Weights of a small transformer language model.
Size: 9 layers, width 96, 2 heads of 64 (1 for keys and values), MLP 320 ReGLU, 1.26M parameters.
Architecture: RMSNorm before each block, rotary positions, no biases in attention or MLP, untied embeddings, normalized queries and keys.
Training: a variant of Muon for these matrices, 123M tokens, 8412 steps.
Each number is 200 + 40 x the weight over its row's rms, rounded and kept within 0 to 999. Layers, rows and columns count from 0. The size before them is the row's rms in percent of the matrix's.

# layer 2 MLP down, 96x320, rms 0.356, rows 0-95, columns 256-319
110,188,178,182,181,190,218,236,257,209,169,151,184,201,233,248,234,190,179,222,163,181,213,168,202,266,240,197,190,208,166,228,228,250,248,115,214,260,191,252,150,185,195,175,193,204,151,180,161,202,174,221,243,136,170,165,231,247,178,198,179,136,193,158,164
092,165,243,122,270,176,226,178,325,198,223,157,197,192,155,125,200,171,271,132,140,260,176,184,158,151,207,293,250,205,229,172,164,211,173,176,176,250,239,195,281,200,204,135,183,199,139,156,211,138,236,248,273,182,201,178,235,235,132,157,235,198,183,194,299
098,262,180,176,148,170,249,195,225,179,254,205,241,267,180,230,225,221,166,224,244,193,184,215,181,210,164,211,194,254,223,162,215,182,179,195,206,232,188,233,202,255,161,231,245,214,184,228,189,228,197,211,141,167,220,199,212,178,258,178,207,252,236,193,222
099,202,175,295,107,259,191,211,265,213,149,210,252,168,198,178,185,213,128,242,150,205,224,268,172,272,243,101,229,240,184,164,200,221,232,172,206,156,216,230,199,205,218,154,217,145,191,139,135,232,189,234,244,174,193,199,156,148,137,126,183,267,195,242,210
110,194,181,179,148,225,209,197,185,154,156,184,196,303,169,231,287,117,240,219,195,177,198,266,227,181,262,156,179,214,150,233,200,152,224,213,154,210,225,233,200,228,178,196,188,267,228,225,157,267,203,203,173,139,210,161,161,230,170,164,199,166,196,190,216
104,148,195,164,138,170,243,185,132,181,171,124,217,223,188,200,221,252,240,176,258,244,187,231,187,149,211,233,256,113,237,210,234,237,195,186,258,283,152,243,258,218,215,199,243,197,229,198,241,225,206,157,248,179,322,246,289,198,182,199,195,206,157,171,172
105,215,173,195,163,158,214,223,267,157,167,230,159,222,190,172,244,139,159,185,188,261,239,226,104,184,212,204,227,205,172,204,228,185,207,225,176,236,159,180,105,208,206,190,255,184,189,197,276,213,207,214,231,191,206,139,147,178,205,198,205,309,229,202,254
093,223,200,159,221,243,93,209,162,132,184,208,207,206,188,177,233,205,200,210,182,273,177,262,189,181,219,112,163,187,169,164,139,265,169,232,217,150,272,147,165,183,204,230,156,229,237,242,181,182,224,186,186,210,212,102,193,297,244,158,137,158,201,243,207
099,225,91,211,183,157,227,213,275,189,176,218,219,205,205,136,208,164,232,175,211,217,256,206,231,202,178,242,269,173,219,151,244,168,209,200,201,192,165,138,169,198,178,248,178,190,124,184,189,227,186,151,196,207,176,172,104,164,224,189,233,255,199,195,242
107,228,265,298,229,224,304,129,175,143,204,244,132,168,196,177,203,244,166,222,169,189,294,186,289,176,241,288,202,260,227,129,196,235,225,191,225,265,177,182,188,216,164,131,196,128,194,145,198,207,193,88,231,169,200,245,177,161,122,165,207,236,241,186,273
103,106,265,167,157,228,211,162,249,272,181,189,133,159,233,253,236,195,186,176,189,277,173,188,64,162,204,250,177,222,186,236,204,171,212,166,246,178,136,185,227,164,225,213,210,242,192,192,153,198,192,268,137,204,219,222,159,163,205,244,216,154,177,179,201
101,213,150,132,186,244,256,240,183,236,160,204,110,187,251,203,258,168,208,246,207,263,148,169,132,215,263,263,196,129,174,216,156,221,214,212,260,151,249,170,130,176,189,191,145,220,156,177,165,243,180,216,192,100,173,180,265,160,153,194,187,221,223,245,200
099,177,246,196,178,226,221,200,212,179,202,171,196,247,225,185,147,189,155,334,133,141,180,224,295,174,242,141,262,209,210,209,168,228,170,169,201,172,271,211,275,214,176,190,192,219,321,144,225,215,156,244,205,171,244,191,215,204,116,154,202,167,240,209,248
096,230,254,160,239,230,173,280,194,265,202,201,151,143,178,170,253,226,196,215,158,172,147,202,243,226,142,254,190,96,258,183,227,183,207,155,164,217,184,213,103,259,201,316,199,261,139,140,138,207,169,251,246,180,181,248,183,187,163,177,183,122,237,233,227
101,192,208,240,179,187,153,216,234,272,217,219,140,150,207,232,191,261,227,284,153,191,267,195,267,203,176,260,174,217,198,200,171,199,176,151,196,270,182,217,248,187,249,214,235,199,240,197,237,259,313,230,256,222,199,185,191,185,275,208,215,260,241,113,195
098,132,237,212,193,196,144,231,201,211,160,183,190,181,189,277,169,241,216,172,110,123,188,250,116,135,182,158,215,132,198,140,176,200,140,265,228,162,161,216,222,259,209,251,186,169,165,195,150,272,171,174,183,158,197,204,176,175,208,249,123,110,120,184,221
096,189,203,246,203,229,231,223,191,258,215,182,163,229,150,204,227,255,287,188,190,205,95,245,257,162,231,204,261,148,204,134,167,228,164,189,227,241,151,198,132,206,212,201,213,143,268,192,192,168,170,230,164,117,231,203,159,166,209,257,204,197,166,251,156
098,222,287,207,221,203,171,253,262,207,197,252,240,196,132,100,120,190,212,232,240,220,115,237,267,256,173,200,179,159,169,189,166,181,165,235,148,174,193,124,181,181,212,163,185,182,190,174,171,180,198,170,190,233,182,265,147,225,157,122,191,221,192,218,211
101,313,159,223,238,183,183,196,229,147,212,223,163,219,138,224,186,201,112,169,255,201,193,270,205,165,239,159,198,232,159,121,188,132,143,206,163,272,177,214,208,173,275,245,209,213,225,229,237,221,177,153,173,212,197,185,190,205,153,230,152,219,241,157,312
107,263,174,186,147,214,186,207,184,192,182,232,218,208,185,187,214,158,236,184,241,195,204,136,220,188,242,186,190,161,212,198,256,179,201,194,166,222,214,243,258,235,237,234,183,166,190,209,260,149,209,212,189,192,175,278,218,201,225,174,241,200,123,191,202
100,173,220,170,205,202,306,111,229,192,238,175,205,191,158,288,147,190,237,235,198,162,153,231,266,204,278,204,242,246,241,201,189,238,208,204,180,170,189,284,249,205,185,247,132,230,244,278,138,230,146,184,201,128,160,226,168,230,196,156,173,144,251,244,224
097,169,289,199,227,166,251,157,204,196,175,208,220,254,180,219,222,217,151,197,188,220,275,226,156,195,224,177,208,212,229,228,167,157,221,193,254,162,213,257,171,234,275,287,183,144,204,259,205,286,210,169,165,266,179,242,180,262,202,148,200,156,224,189,204
090,151,208,166,237,205,304,227,163,153,198,189,219,203,212,218,256,194,176,222,222,219,171,230,203,213,166,173,214,174,186,237,216,241,196,134,188,161,167,205,178,258,180,150,191,173,247,201,138,171,149,221,140,185,259,196,210,186,354,275,188,178,184,223,278
106,202,206,239,184,193,222,177,193,201,190,228,217,204,202,213,167,182,176,142,254,173,281,93,152,250,214,182,185,233,208,197,126,231,162,184,220,234,217,213,234,178,172,238,251,212,190,163,160,145,173,252,176,194,216,184,186,210,261,167,189,280,210,138,207
103,89,222,184,170,232,200,213,180,159,183,199,198,200,200,214,219,154,270,189,247,148,196,202,248,194,207,131,147,207,206,205,178,141,197,257,242,190,131,240,149,227,180,158,134,241,152,167,135,182,185,101,248,192,180,213,261,185,152,231,183,192,160,223,240
099,210,240,122,158,170,202,256,213,196,199,127,255,249,176,220,193,204,280,221,157,229,243,206,207,175,208,189,258,204,275,199,170,196,221,171,242,152,216,226,276,163,143,237,251,200,244,202,229,262,184,159,178,189,229,213,192,173,231,180,176,213,207,210,242
101,187,263,220,130,271,143,185,167,204,183,215,237,238,164,208,188,216,222,196,204,235,220,201,234,176,162,185,200,210,239,240,235,153,139,152,207,144,212,198,131,203,135,161,187,266,214,215,211,227,181,172,203,133,130,222,196,259,138,162,208,184,164,202,193
092,162,220,157,215,164,215,185,173,187,219,139,161,244,189,188,209,149,164,178,196,198,183,98,194,219,174,221,169,249,207,246,170,174,248,205,177,229,240,275,211,257,201,176,195,234,161,170,116,247,139,251,201,238,237,187,202,164,218,185,195,232,197,176,287
097,138,231,186,211,237,238,187,255,251,172,191,171,176,223,228,211,208,238,174,234,203,172,215,192,225,230,178,170,134,204,165,197,171,189,240,198,248,277,212,174,216,187,173,236,218,211,233,127,188,234,191,214,205,127,229,194,285,178,99,206,193,186,154,143
107,228,186,265,273,208,212,190,269,234,142,231,204,212,234,167,225,198,247,181,231,228,85,272,170,236,246,236,180,151,231,151,226,238,223,191,181,236,216,223,196,218,196,239,267,163,192,253,185,223,197,250,222,199,227,239,208,278,270,176,254,258,247,256,205
098,278,164,200,161,176,226,210,211,132,229,188,204,172,198,152,255,153,202,200,241,226,160,163,238,243,202,184,187,168,263,203,214,127,163,157,189,226,191,223,245,236,153,193,187,145,165,171,298,190,144,243,100,213,193,203,224,246,131,189,199,260,183,186,151
095,256,134,161,149,176,180,235,220,170,201,148,199,144,225,283,111,163,239,220,194,223,224,174,200,268,244,176,209,165,255,154,212,194,274,170,198,117,270,213,203,260,229,82,158,190,182,130,133,237,167,194,179,193,199,183,260,170,254,199,198,152,156,210,191
088,169,186,198,256,154,116,226,195,214,198,180,142,105,200,129,210,235,233,146,201,250,209,210,231,144,196,275,175,197,221,196,182,198,186,187,197,187,234,203,299,207,185,198,226,144,162,198,166,255,171,263,177,169,217,156,213,189,242,228,172,189,227,178,147
101,213,144,191,182,199,175,177,223,163,189,192,151,245,134,239,258,210,260,220,220,205,290,206,227,133,167,247,200,249,181,189,214,162,248,219,144,250,57,211,183,262,225,163,182,270,151,145,276,183,305,194,212,214,222,163,226,142,221,196,244,232,277,289,257
102,239,144,194,222,263,141,193,235,179,250,129,233,195,182,245,239,263,202,291,199,185,185,183,123,250,216,154,239,197,172,114,222,164,215,315,260,181,159,169,196,201,303,186,187,148,298,250,256,257,271,163,192,156,229,199,234,263,170,164,241,283,241,214,254
111,213,203,254,258,234,197,170,214,171,225,149,152,185,231,118,192,178,205,292,177,283,161,191,213,238,165,249,95,238,162,192,166,206,217,299,243,266,226,222,127,207,196,253,223,173,119,251,214,188,158,238,208,218,179,227,245,239,193,193,162,159,137,215,167
109,143,179,218,170,118,186,242,247,105,203,155,160,224,169,152,167,143,211,196,178,162,213,188,178,196,164,160,256,203,172,280,271,202,221,199,158,148,241,176,176,223,194,211,185,263,222,174,204,190,207,190,187,194,226,191,199,188,233,182,222,182,233,163,248
102,167,163,221,279,169,261,201,137,209,154,143,247,246,167,175,227,173,267,184,217,197,171,223,67,123,243,208,246,211,232,201,173,128,205,121,121,166,245,228,199,183,192,187,184,228,192,190,158,187,196,216,189,268,140,185,261,218,282,191,205,178,177,181,252
103,226,238,210,221,209,147,214,165,209,259,215,292,168,194,190,207,218,177,187,161,151,227,209,194,145,216,208,286,217,209,186,174,216,182,282,227,128,196,228,305,182,269,196,243,200,204,182,182,203,145,118,162,186,209,151,151,219,196,191,185,175,224,133,210
100,183,196,126,201,194,291,182,207,247,211,186,224,215,271,192,214,246,302,171,187,159,166,147,187,165,223,196,231,293,206,205,198,220,265,140,136,201,228,166,250,188,204,244,209,205,236,236,206,159,154,155,237,154,167,262,163,174,162,94,184,202,228,234,288
094,215,145,139,166,201,230,225,250,247,114,175,137,270,152,176,204,193,261,259,225,148,212,236,202,205,248,276,210,175,297,111,209,190,156,201,203,271,198,180,164,233,166,190,186,207,210,137,227,209,231,217,188,164,275,152,198,173,276,157,185,226,216,179,220
112,211,220,180,236,278,196,221,179,191,200,223,160,240,226,237,139,228,210,186,202,173,128,176,214,147,230,211,249,255,234,183,177,215,194,226,237,224,267,260,228,175,256,166,229,199,179,238,169,235,114,220,161,214,205,229,171,247,208,205,174,270,146,221,186
106,158,151,181,181,260,168,239,238,264,154,111,250,230,198,253,192,129,110,189,168,197,211,179,275,139,227,182,236,218,224,285,156,273,208,161,197,162,175,179,192,172,220,271,157,180,134,245,170,210,116,193,205,206,135,160,200,252,183,230,184,233,189,198,335
098,208,191,171,236,156,158,205,153,213,214,238,284,235,212,228,226,209,276,154,204,210,166,260,185,227,172,194,262,289,182,128,183,268,149,161,211,194,221,220,217,163,234,162,233,250,244,203,181,246,216,254,200,196,240,200,187,192,174,242,170,173,224,202,245
104,238,142,142,226,150,220,185,273,249,203,269,260,193,251,171,215,172,156,228,253,220,181,189,235,176,182,222,220,251,140,258,228,195,181,177,143,219,189,166,164,180,181,224,256,253,220,230,195,152,337,228,228,231,124,165,161,136,229,173,223,223,168,134,137
105,163,213,216,237,196,164,222,221,245,200,256,154,178,220,279,126,165,197,194,222,254,118,285,211,236,191,225,233,216,200,201,188,238,185,153,131,211,155,198,194,211,210,149,156,228,182,178,204,222,189,203,163,215,222,307,159,223,217,221,163,156,184,180,279
101,273,191,209,203,182,223,157,203,209,257,197,129,203,180,144,225,118,274,209,214,229,57,215,151,205,151,211,254,231,190,135,244,164,224,254,225,219,211,167,194,262,223,164,189,223,157,206,183,195,229,227,131,224,191,186,200,150,207,205,203,155,167,212,196
092,204,231,177,244,209,201,199,240,178,203,238,228,196,175,224,195,197,221,215,254,206,258,254,124,209,201,192,237,201,195,193,188,242,95,189,197,147,165,211,264,251,195,233,235,139,264,196,254,131,176,138,201,185,193,172,145,220,150,251,214,171,221,225,209
103,166,106,225,168,168,223,235,219,234,158,184,222,214,186,187,215,177,145,174,176,181,77,169,220,165,261,191,219,281,219,245,231,221,237,271,204,194,191,236,277,213,192,264,258,311,242,177,150,237,168,183,230,157,200,172,248,216,171,192,216,220,215,180,215
097,204,202,207,200,240,178,258,172,183,192,201,225,203,224,226,266,229,103,157,196,201,235,165,189,169,139,210,234,154,263,232,219,178,183,193,247,252,189,245,285,192,193,170,141,217,182,233,232,208,226,149,250,182,157,223,157,231,275,182,232,156,205,217,121
093,237,180,208,214,136,218,144,202,154,203,156,185,191,170,161,136,197,276,241,229,221,196,174,242,189,245,144,177,265,145,207,210,216,197,219,210,170,198,218,256,210,164,182,194,236,261,198,92,259,188,220,182,226,214,200,202,133,169,265,184,233,158,164,170
099,197,226,148,186,194,249,124,229,178,151,223,215,214,186,167,286,192,248,321,157,188,231,206,222,159,226,204,213,269,225,211,196,234,222,150,213,201,189,222,179,252,198,188,214,226,209,277,219,205,263,175,218,195,190,195,165,223,199,159,220,225,183,244,201
097,207,226,184,163,193,171,222,114,232,176,222,200,216,280,203,260,204,199,135,205,175,236,232,183,212,171,229,188,180,179,195,191,124,184,216,262,181,184,178,213,189,198,205,152,221,175,215,263,207,208,210,165,139,182,174,172,204,209,189,148,231,191,256,239
098,228,202,207,142,159,247,250,136,275,221,168,155,193,254,247,244,124,174,157,175,182,182,170,162,183,148,188,195,209,191,228,211,234,240,246,228,202,218,183,156,151,107,99,158,166,138,112,197,233,254,184,177,269,180,205,267,217,210,171,209,194,164,269,185
105,230,158,196,256,274,199,159,179,91,152,200,172,237,208,210,200,275,228,193,130,116,189,161,178,172,157,225,232,219,237,218,173,146,243,105,171,184,204,218,229,177,148,226,240,202,195,210,115,173,169,218,196,250,143,182,225,239,203,139,199,160,241,211,146
098,170,208,141,150,208,160,198,171,268,211,163,182,180,191,165,169,156,228,84,222,242,241,219,160,256,186,215,189,113,173,132,223,182,273,189,185,190,227,203,132,139,224,195,213,222,234,263,167,177,225,265,198,291,147,167,191,193,209,232,176,194,242,179,139
098,250,215,211,146,194,204,188,283,153,201,174,153,210,185,217,246,228,230,212,266,218,203,207,159,224,200,209,245,223,171,181,140,219,254,195,240,195,219,237,229,165,235,188,206,245,229,174,255,140,212,239,226,224,151,255,239,172,118,132,219,227,223,205,270
104,219,165,183,151,158,233,215,210,246,155,200,128,138,177,196,187,194,198,232,183,227,135,266,173,218,253,124,216,161,215,196,260,155,138,213,148,199,201,203,75,233,184,194,217,238,273,139,141,157,190,138,167,249,145,253,212,158,127,192,237,159,215,188,176
101,234,261,216,238,237,183,181,216,237,141,145,131,223,187,203,240,217,197,202,161,175,136,233,210,250,197,237,235,185,196,126,180,184,104,182,157,246,228,172,161,183,213,204,250,196,197,239,182,216,228,166,178,214,235,200,189,190,245,199,129,176,211,184,179
091,274,179,200,167,267,189,202,174,240,157,173,244,211,255,170,175,158,235,243,258,204,276,203,174,219,175,205,161,242,242,179,207,219,232,209,115,153,197,219,225,211,152,170,148,166,296,156,197,199,206,293,276,96,234,216,189,193,174,213,242,184,205,177,190
107,250,211,195,189,288,159,228,146,276,188,201,220,220,192,190,151,186,221,230,201,203,224,217,146,167,165,195,203,131,153,30,156,240,208,247,182,177,257,253,221,203,177,152,196,225,169,219,245,266,96,229,236,151,166,161,141,257,169,247,203,153,186,236,259
100,200,175,172,234,199,274,207,204,239,207,87,233,186,187,183,206,151,223,287,225,298,279,129,207,156,242,171,209,199,196,216,248,233,238,199,147,199,158,218,197,170,217,160,221,221,153,189,188,264,229,157,144,116,170,252,275,165,274,211,317,255,196,153,212
086,216,187,181,178,236,172,191,285,188,139,247,218,148,256,225,190,214,180,187,170,297,134,168,245,228,167,292,236,224,189,269,211,218,251,178,96,176,160,243,265,176,184,266,179,184,196,166,176,203,218,124,194,238,138,222,172,193,234,152,160,264,279,189,245
106,161,99,136,124,195,181,159,215,197,122,241,210,246,135,191,281,190,180,171,191,175,273,170,154,194,222,192,184,210,238,257,160,166,218,183,303,173,192,238,106,215,214,207,252,228,209,188,201,133,166,229,195,195,157,194,220,171,151,233,166,182,103,105,181
096,254,182,186,188,186,207,164,170,125,195,143,211,163,228,202,219,229,165,182,218,140,154,179,247,258,192,189,235,291,216,247,187,225,147,184,216,219,256,222,160,211,215,258,200,209,178,192,178,237,218,187,178,151,220,126,252,166,205,174,131,226,235,245,176
106,120,205,175,204,242,218,228,202,182,191,120,154,213,189,246,175,186,146,185,210,206,264,179,128,222,253,277,242,180,241,180,197,241,261,144,148,241,210,179,161,164,156,219,168,179,198,228,193,201,178,285,244,232,241,173,212,220,267,134,215,187,234,234,201
097,182,215,173,210,259,212,205,247,166,196,179,223,221,201,252,124,162,151,125,245,164,256,200,244,165,282,204,219,229,185,275,184,218,173,216,187,87,223,204,177,202,142,220,194,224,238,223,243,244,184,237,222,238,202,171,267,166,146,205,206,95,162,176,158
099,176,291,169,260,266,205,239,175,290,194,243,197,258,231,164,202,197,106,93,182,191,242,229,212,263,186,200,253,205,304,185,163,227,205,252,213,170,222,261,185,223,200,245,164,190,248,193,174,207,197,172,184,246,190,215,182,279,244,134,200,113,162,234,194
100,167,152,234,169,165,181,160,265,205,107,142,209,213,174,179,260,220,222,195,250,186,153,216,237,217,227,243,191,189,299,248,187,232,153,129,74,268,277,243,206,107,190,222,254,169,230,176,172,214,216,244,177,211,221,190,223,196,214,244,228,239,180,141,124
098,180,182,250,124,208,238,237,267,202,172,204,234,145,223,140,132,192,310,214,197,277,164,207,232,233,242,154,223,194,160,192,223,243,221,228,160,240,241,195,190,267,209,227,251,266,206,190,159,259,218,150,228,184,192,119,178,226,227,216,113,188,204,132,168
107,204,192,211,292,224,231,169,198,162,220,188,186,162,180,221,173,189,177,287,178,210,213,195,157,246,232,192,181,172,293,187,181,213,190,145,236,255,145,236,179,234,183,137,224,128,182,215,152,146,200,206,196,254,140,231,195,205,190,258,153,225,180,266,153
108,181,155,205,208,225,211,214,212,200,154,202,187,171,229,204,229,214,178,194,238,174,169,205,166,260,214,181,233,148,172,228,129,196,150,137,224,152,152,299,230,214,236,175,247,231,246,225,230,227,188,209,174,187,263,166,208,215,138,206,141,208,207,258,151
106,144,166,184,168,174,243,246,254,184,196,171,258,180,248,231,259,177,207,263,281,284,213,172,225,271,195,227,193,208,193,197,297,135,197,250,230,217,187,253,165,320,92,166,218,211,203,178,177,235,258,284,207,175,198,188,236,216,138,193,246,242,245,175,271
093,190,267,222,159,143,239,234,160,189,170,169,208,198,174,251,217,114,241,209,216,155,171,205,174,232,203,261,244,194,216,334,162,204,244,301,187,215,188,245,234,192,150,244,219,171,251,189,183,236,243,173,200,274,160,186,231,236,260,240,171,200,176,267,235
101,227,161,247,148,145,196,194,248,167,152,263,142,220,217,161,238,224,144,174,214,161,106,215,209,257,170,109,195,226,189,129,190,177,127,140,170,157,165,184,257,163,180,176,212,201,240,156,180,157,198,163,199,208,201,192,169,178,144,323,195,214,141,257,191
104,204,149,237,226,219,210,160,218,198,213,237,175,248,131,160,166,160,196,206,225,219,167,242,83,195,210,163,181,204,164,139,206,241,218,111,198,216,189,160,151,238,234,168,173,207,207,179,126,232,240,201,219,177,183,225,209,185,231,151,182,186,249,179,185
096,216,219,205,193,166,141,174,198,236,182,183,213,176,213,137,229,175,199,290,200,171,177,285,191,254,184,119,192,246,217,222,184,216,195,243,202,229,161,208,205,228,261,129,260,190,184,200,212,165,267,233,162,199,212,190,201,189,163,231,124,151,186,194,169
106,177,163,78,264,220,174,191,177,170,148,171,229,157,267,189,206,213,242,199,192,247,258,253,160,228,201,185,170,201,286,241,144,192,137,207,134,157,217,217,198,213,192,203,234,172,147,156,160,181,215,129,164,237,186,216,204,213,185,193,206,228,229,211,188
094,227,187,233,264,165,155,224,152,218,246,221,259,213,237,180,217,208,317,199,219,232,168,181,155,150,155,163,213,141,166,172,146,128,156,232,147,201,162,203,160,225,220,143,233,201,156,124,156,229,274,176,212,130,219,233,139,183,202,179,158,206,159,271,199
101,174,180,170,175,243,208,250,231,187,247,194,286,180,211,206,138,208,160,247,184,178,175,185,202,175,150,194,240,162,222,183,199,149,229,218,216,177,171,217,168,196,143,228,138,175,139,256,231,198,183,151,216,171,152,179,181,168,106,193,233,207,179,181,278
095,112,176,207,206,156,177,220,267,256,233,240,230,238,185,241,205,181,144,193,150,209,196,243,220,159,188,280,207,217,136,178,228,174,241,243,299,240,166,202,156,208,133,232,214,241,214,180,167,99,135,194,205,196,256,257,175,172,273,196,210,172,158,201,109
101,162,259,143,204,154,183,202,263,259,112,254,188,218,171,235,177,246,171,230,193,247,196,157,157,265,223,102,195,188,206,266,223,230,249,186,269,171,216,175,254,218,222,219,164,174,223,220,204,182,200,197,209,160,199,141,176,192,139,219,197,133,177,189,158
101,215,238,259,214,220,156,213,168,155,268,192,189,153,243,196,199,153,191,131,184,178,144,153,225,139,214,229,172,215,188,237,170,168,178,208,225,227,247,177,234,97,139,203,196,179,147,148,140,165,168,124,154,154,222,175,214,184,230,143,206,205,182,200,152
097,230,249,191,218,154,175,194,199,131,213,175,163,218,197,157,167,224,288,197,274,212,227,152,232,235,207,244,218,157,130,142,173,209,249,158,240,163,219,137,160,162,101,164,157,252,212,159,132,219,220,196,282,183,219,118,171,167,158,296,154,262,176,212,145
103,128,145,244,172,268,257,221,186,244,214,225,287,175,236,245,169,211,109,235,204,254,119,193,230,210,197,155,242,203,225,191,180,204,191,223,190,203,165,168,137,149,152,216,178,189,160,197,265,202,174,212,168,169,207,209,223,142,169,167,149,210,201,182,203
099,225,230,177,201,186,156,192,226,218,200,167,208,217,165,201,265,220,225,199,164,211,191,139,226,218,90,309,150,239,178,219,225,199,141,228,215,241,219,195,130,192,163,208,201,111,220,183,182,217,249,194,141,276,188,206,237,187,225,198,236,262,234,197,223
095,233,203,199,171,206,165,178,205,214,332,140,204,272,200,155,131,181,211,204,187,163,202,143,170,226,183,187,221,228,202,221,171,219,136,254,236,127,244,262,188,207,215,259,250,196,149,189,238,119,194,103,216,124,257,154,222,203,186,203,220,196,217,187,249
103,152,144,116,219,164,178,167,200,207,206,230,185,274,166,235,227,175,149,204,233,225,213,257,229,278,226,257,146,218,155,296,195,219,185,212,217,247,232,210,204,169,135,248,155,212,181,148,159,141,169,162,212,140,258,218,255,139,208,205,194,220,279,290,175
098,136,214,160,178,240,209,217,240,210,201,156,222,199,250,189,180,209,131,151,243,239,248,168,226,188,246,188,207,213,169,352,281,129,232,175,185,165,207,166,132,200,185,192,178,153,187,230,175,240,207,180,204,181,232,209,161,207,164,208,280,230,117,230,171
089,210,210,229,163,252,92,252,255,197,199,230,199,259,148,166,151,171,147,271,213,144,214,123,223,269,199,171,238,213,161,238,210,206,188,227,177,221,156,226,132,204,198,245,208,104,231,236,203,234,186,162,202,176,145,210,218,240,219,159,184,162,242,147,257
093,244,208,154,222,155,319,196,241,151,186,201,234,173,176,211,196,207,221,151,175,210,147,205,248,218,161,252,193,194,213,152,212,215,213,238,203,173,201,235,147,238,181,179,199,220,199,204,148,272,256,296,181,257,170,171,185,224,217,201,195,232,232,251,247
098,282,202,178,232,160,166,223,149,147,208,279,217,236,194,195,131,219,213,203,218,242,216,242,166,148,175,210,201,236,203,163,187,212,237,176,182,276,133,159,232,189,186,180,220,166,247,207,208,209,210,272,232,218,198,204,220,281,243,206,168,152,200,251,186
094,206,211,274,218,148,256,203,141,246,189,129,192,234,227,223,181,219,168,203,158,216,235,187,194,277,208,183,189,195,209,166,287,188,206,176,144,136,181,215,179,246,255,263,183,260,194,290,150,183,223,227,242,248,184,252,248,183,216,163,272,211,231,185,155
098,107,253,202,199,265,157,207,221,240,226,166,248,166,166,234,157,229,162,177,212,299,131,102,226,163,289,127,210,226,158,236,183,181,226,247,184,181,244,207,179,238,137,224,176,257,251,183,172,201,206,214,186,148,200,237,191,188,169,152,136,249,224,221,244
095,170,252,213,199,253,270,168,124,225,207,134,198,226,104,239,237,182,242,177,203,188,204,229,205,164,194,223,203,245,154,218,205,146,184,211,133,182,223,211,264,205,203,233,191,173,216,157,188,225,277,153,171,198,203,204,200,189,96,168,194,166,200,235,152
101,190,210,119,177,224,238,194,182,205,140,232,147,218,157,269,205,206,175,239,118,174,204,252,269,196,220,180,246,154,192,224,286,234,200,173,181,178,157,209,179,192,228,258,228,166,227,234,248,208,241,137,191,169,150,219,193,254,270,191,239,131,166,247,171